{"n_layer": 20, "d_model": 64, "n_head": 2, "n_kv_head": 2, "head_dim": 32, "d_mlp": 192, "vocab_size": 8192, "activation": "quick_gelu", "norm": "rmsnorm", "norm_place": "pre", "norm_eps": 1e-06, "positions": "rope", "rope_base": 12800.0, "rope_fraction": 1.0, "qk_norm": true, "attn_scale": 0.343, "bias": "none", "tie_embeddings": false, "parallel_block": false, "extras": ["capped logits"], "init": "normal", "init_std_qkv": 0.0756, "init_std_o": 0.0756, "init_std_up": 0.0756, "init_std_down": 0.0437, "optimizer": "muon_variant", "lr": 0.0033, "lr_mult_o": 1.5, "beta1": 0.95, "lr_head": 0.00638, "grad_clip": 1.0, "warmup_steps": 0, "schedule": "wsd", "decay_fraction": 0.269, "decay_shape": "cos", "final_lr_fraction": 0.0, "batch_tokens": 16384, "seq_len": 1024, "doc_mask": true, "train_tokens": 123300000, "steps": 7526, "dataset": "wikipedia_en"}
Each number is 128 + 24 x the weight over its row's rms, rounded and kept within 0 to 255. Layers, rows and columns count from 0. Numbers have three digits each. The size before them is the row's rms in percent of the matrix's.

# layer 3 MLP down (transposed), 192x64, rms 0.236, rows 166-191, columns 0-63
099:120113133170100136155135140082086180060127133128118131109134139130087107140126139117107126124100164112130137180084144107120090149158123129130145163154084130117128133137116163136119104161123140
123:159118173121114148102100119110152106138109105188133135111160152132116120146145099120148099166130106146075162127111155145102116116136093077088138162130129133138164096123107123107093141135144106
103:137128163177151113170136083098135141126111131165114172134134071115147080100157144156135142125130119128129086111121139103170117144102142131129121158109150126169127115139089142108102131083135117
069:148142126136070131176142098113111138133101176126110130135140119149142136128153130084109182111156149144152141126125203135128117097149115171111101107129132139137163122167130144108149095114134125
120:125105095110198130172105078105109102178130149104117149131115116129114127121121118150136105140093140138121165127175136146101101148113163151116119096149110124127146107178116144144166138106125122
098:131108114101116118135155167109101112085100128114105097114118141129140137119138144109133111103125147131149089079161175135130084111127165162158122117108084118103131184133113148128111092078137134
081:095101083126129139133162111183107122109144063150105123151088132105117152155149167117108111143089140111145132130160107148129148151090089142119124126112143155110101150137155118137156135171127135
092:122125108122075130112162112095082125141141101122169077103122135122103153084136145103114164128127114132110145121106149172156101163102132129073115116122097094106114114135112103123165129113124102
123:111102102104162102140096098141146106172148106127128114134136147157116105158097146136161098106162148076111126097141147138100138123138166095109150115127125123137139097114127127078099187120102149
118:100144133144172138146117156129155125117153120099084083063129110118151097132088137096099183158164116119104107119146163119111119160160138094122112138114154139136155132138152105139129129133128099
092:130115142105138145118159134110097147131147100124107119118099136125100162100100107111150129135109114106185119145091122127082124160091091156191135116112147152137129128087128108137133109143179172
125:138163108092123124137130154150119110135175146086147150116100098129109121118190155159142168129138152143105111141140114118145135141124143133175156092095145131152125167124159102116149136165088163
134:160092139095133095126098141138100107122167129134112149111115107147098202144095097181111093136165133135150158110148088162114146132131142143123130140121137128124108120104149113127147096082127108
093:080107119133143119102100122138138115131159176163101125200084112126153098122139100131100140111133112153138161098127128106109156165147106156134119088099138113111130141135123122108177090135135138
149:108171114174131102144117113155113154168096123178123132140100139097132140143118151134084127165091176124110135148143121152158127138097088128130148171124139152102097129100093113102138108122143154
100:140144134119059142156128125093088165108116120161157120152129119094172105120122115132105138113121121101109090126191117108136098123125125135156130154181131126125162127092119149132171103135144144
123:104070148132124092099094099130170160143116154120126120168122134122177110160122118112120112129096108122130142119109088176108135127110127131131092161108134109108107121099139186163104142140141155
093:141135122110119085103103099135129142133149159134141174141110133115123154158142105142125103077149107125129118122143126085119164156172161099126088111131147087124100078079147124089132124137150110
085:153165151150103152129173118112141114117157106139109082129149162082141127099135101107127109126118121145108153106135159126088123125167186103142152157180169112135132116149139133141110114101147105
090:111112145121101164129126134139146136138128169120171085109129143102155117148091088107180100147162150151140107112122152119133113051117141140107141092120169152148115146129130150098155136137133149
118:126166118125158104139120121158122122118103135098151140145148139088173124172095147138110120111118157102137157124145119178159123131106132153084124142093111131121140082081078117127149109164132094
101:135131105106109168127160158097150119119176173102140092075121126132133134094148139138107119142123164138088102089130156080107153123084081130113128093154114124123119119127098128140129118121146103
095:144140145153112135121155139103098150156092130134165157136089142143108102108163128125149150154162161128114148125092108113174122115150106133126166102149085137112133122093101118168072113163136103
092:081135152118106126109127130115095119163115081103163162094148153103083116108183110115193099101109134108122112143140106145127170115140121146087149131130118143120125107100126116136153142152148138
083:119138141136129147106188160121138111100113111157160119129141143097109131141157081124138148098078161128117099139076124118151122136132115120141138093136146126132071165105136116136163137151164080
104:147130118186083142116182157108095138145114124163139137086133137137130110110116106152143138150144156145133129128151167146122126135097155124144191124141132113158118162164134147084116119138112082
# layer 3 MLP up, 192x64, rms 0.262, rows 167-191, columns 0-63
117:159114126105141134100079128091156112142073126152156123120145161138141108137132125126157154173131133141125197114101150138118124093147122084154114139134120128107163060135135135138098132113135135
108:148146158131146127150116134117125142169103111172130107142150134122096130126120163160129093175132138112187078118124149089150153167107134149147100142148149078115159143100135137098115129094114135
097:158145120134106128149139130174135192131115085121127116113131138158142165106152129145156137095114089104159145136161156139137153133099138077116127123097162119149123131137169138128152132070106098
109:185162127123105152106104144140129153142152107185136115113124103152104122121133086127122148163131093099125092129142121146115160100171171134128076117124103167146132096117158102144126111102127138
103:132106174125088126043116132154142138165141083101114135129095135105129151148140109128137143109100122147119103096101118152171138123119138148126136158135136103145112078127146129123129144141067130
085:137112129133106146116101110092149138132130176117146153112133103135124124125105085165140103132170151144109137101094153145164102135156147090146113096161139113165142091130114166107084173099138109
097:111109098122103144109161154149110133162165115132181120135102131131118170089109089128110115117132165138122154112108116128099099141119154129141137099118137092134122142138102108126090128049133085
115:159082146152110124106073116107131110126141155127123191108112120126124129080121101144106161153146144155118138100151153146107127104093184112160133132144125086139147131128125143177128109119149110
107:163156105154127094083127100154128135146153143152148174124111145118110166133162097138165139131107157178166122151126111116128133128115163149131139124154130121141082111152109079093119122155092133
102:114160133136166127157111131124145130169105096156098141120139122118103133130104128138134118132126157088175146125109120124118095154167114150177108131060108123128122159147189110118151137128147171
112:172171136094179148134115136148154120101150124114131125136173127132112138108148105121165131127118110125117124147110108132169143106118175177105117118141130131087151111085137091112174160135088146
122:141146177123143145134085148126114139138172120136081123089154096104136166078160090161121141156147115098121119156159108092143162126140125093137124133160149134180132110120142123142149129131096125
109:143119177113109153100146104118130122161147152190157131164083134124149103080092135160116143093116129134126147115120166156141150141112150129143163084139124123109096123149118114085133121090125121
113:113171115106108098135131088138144108182082141194138142125116131109114115174166127113140105123089145151123137135140118121125122147105108113132087137150142123088097130077129142106106119136151164
105:149148101080139124146133074110115117120172127129150137124089041144141137147143119127128093106086125122149126141101152119121127135161138130130109118140134117159102110125177139119118072128154123
100:111117146118141094094081123122135170168141119114096130117085163097170146124075158136116130140152112136120150119129108140119111115148118109123146128092108128129116058089141167127143118119130171
101:172138127149104106133113151166106123131110129177125130138122131149092147139140151119147109097139107134138135122102101071179120162133156113124099125184135064154096120098140142104117129138150109
082:110115135126141105128095129165146140109152135110099103123102128151124123144145154127147170092137125135147095110116065136197153107139105176137109115134130114129150143094144091103155130139081161
091:114127126076103126129149106178109133151128104100133122129147126080158121186114135130123097125133140117152108125100154096144106065121146144124097140153136124139133157114204140131126149130101123
108:100156112166121092123126128131131119118144102135137138125116141069150138128127126155142102133136132107143198121116153167169160122128165109137097161100170114093148117140107125144117167160082120
099:135136167154129102131125127139130149164115109143130135117123168173130143104132079102185102115121146170104108090119072167145120132140120130168135127138112086136162092117132120091123111127107159
092:107186099086130115130154147103093110110177120161133107138167085129162128139100117104104134113105121119110124119113138128104125131113133110168127168143144157160113108141106108130173103105121178
091:176088115120139117180117126175134128087115114155127119141110126153165149166092154138160136119136117125075085141106141110145122158133148146126133108107087115158149157146147112123140158084114136
101:128126095153113111101129088136111087109143109113096167122126085164136134129080128144104140174134102149126109084105126126113150156137132136156140187156129162143170170135140134122103140132107152
095:116100154090154116140100100122176131123132132118127084124110099116128134158150114095163134119083122144117129100110090099118101114172093148111086132125106147101113092103120071163130149135130147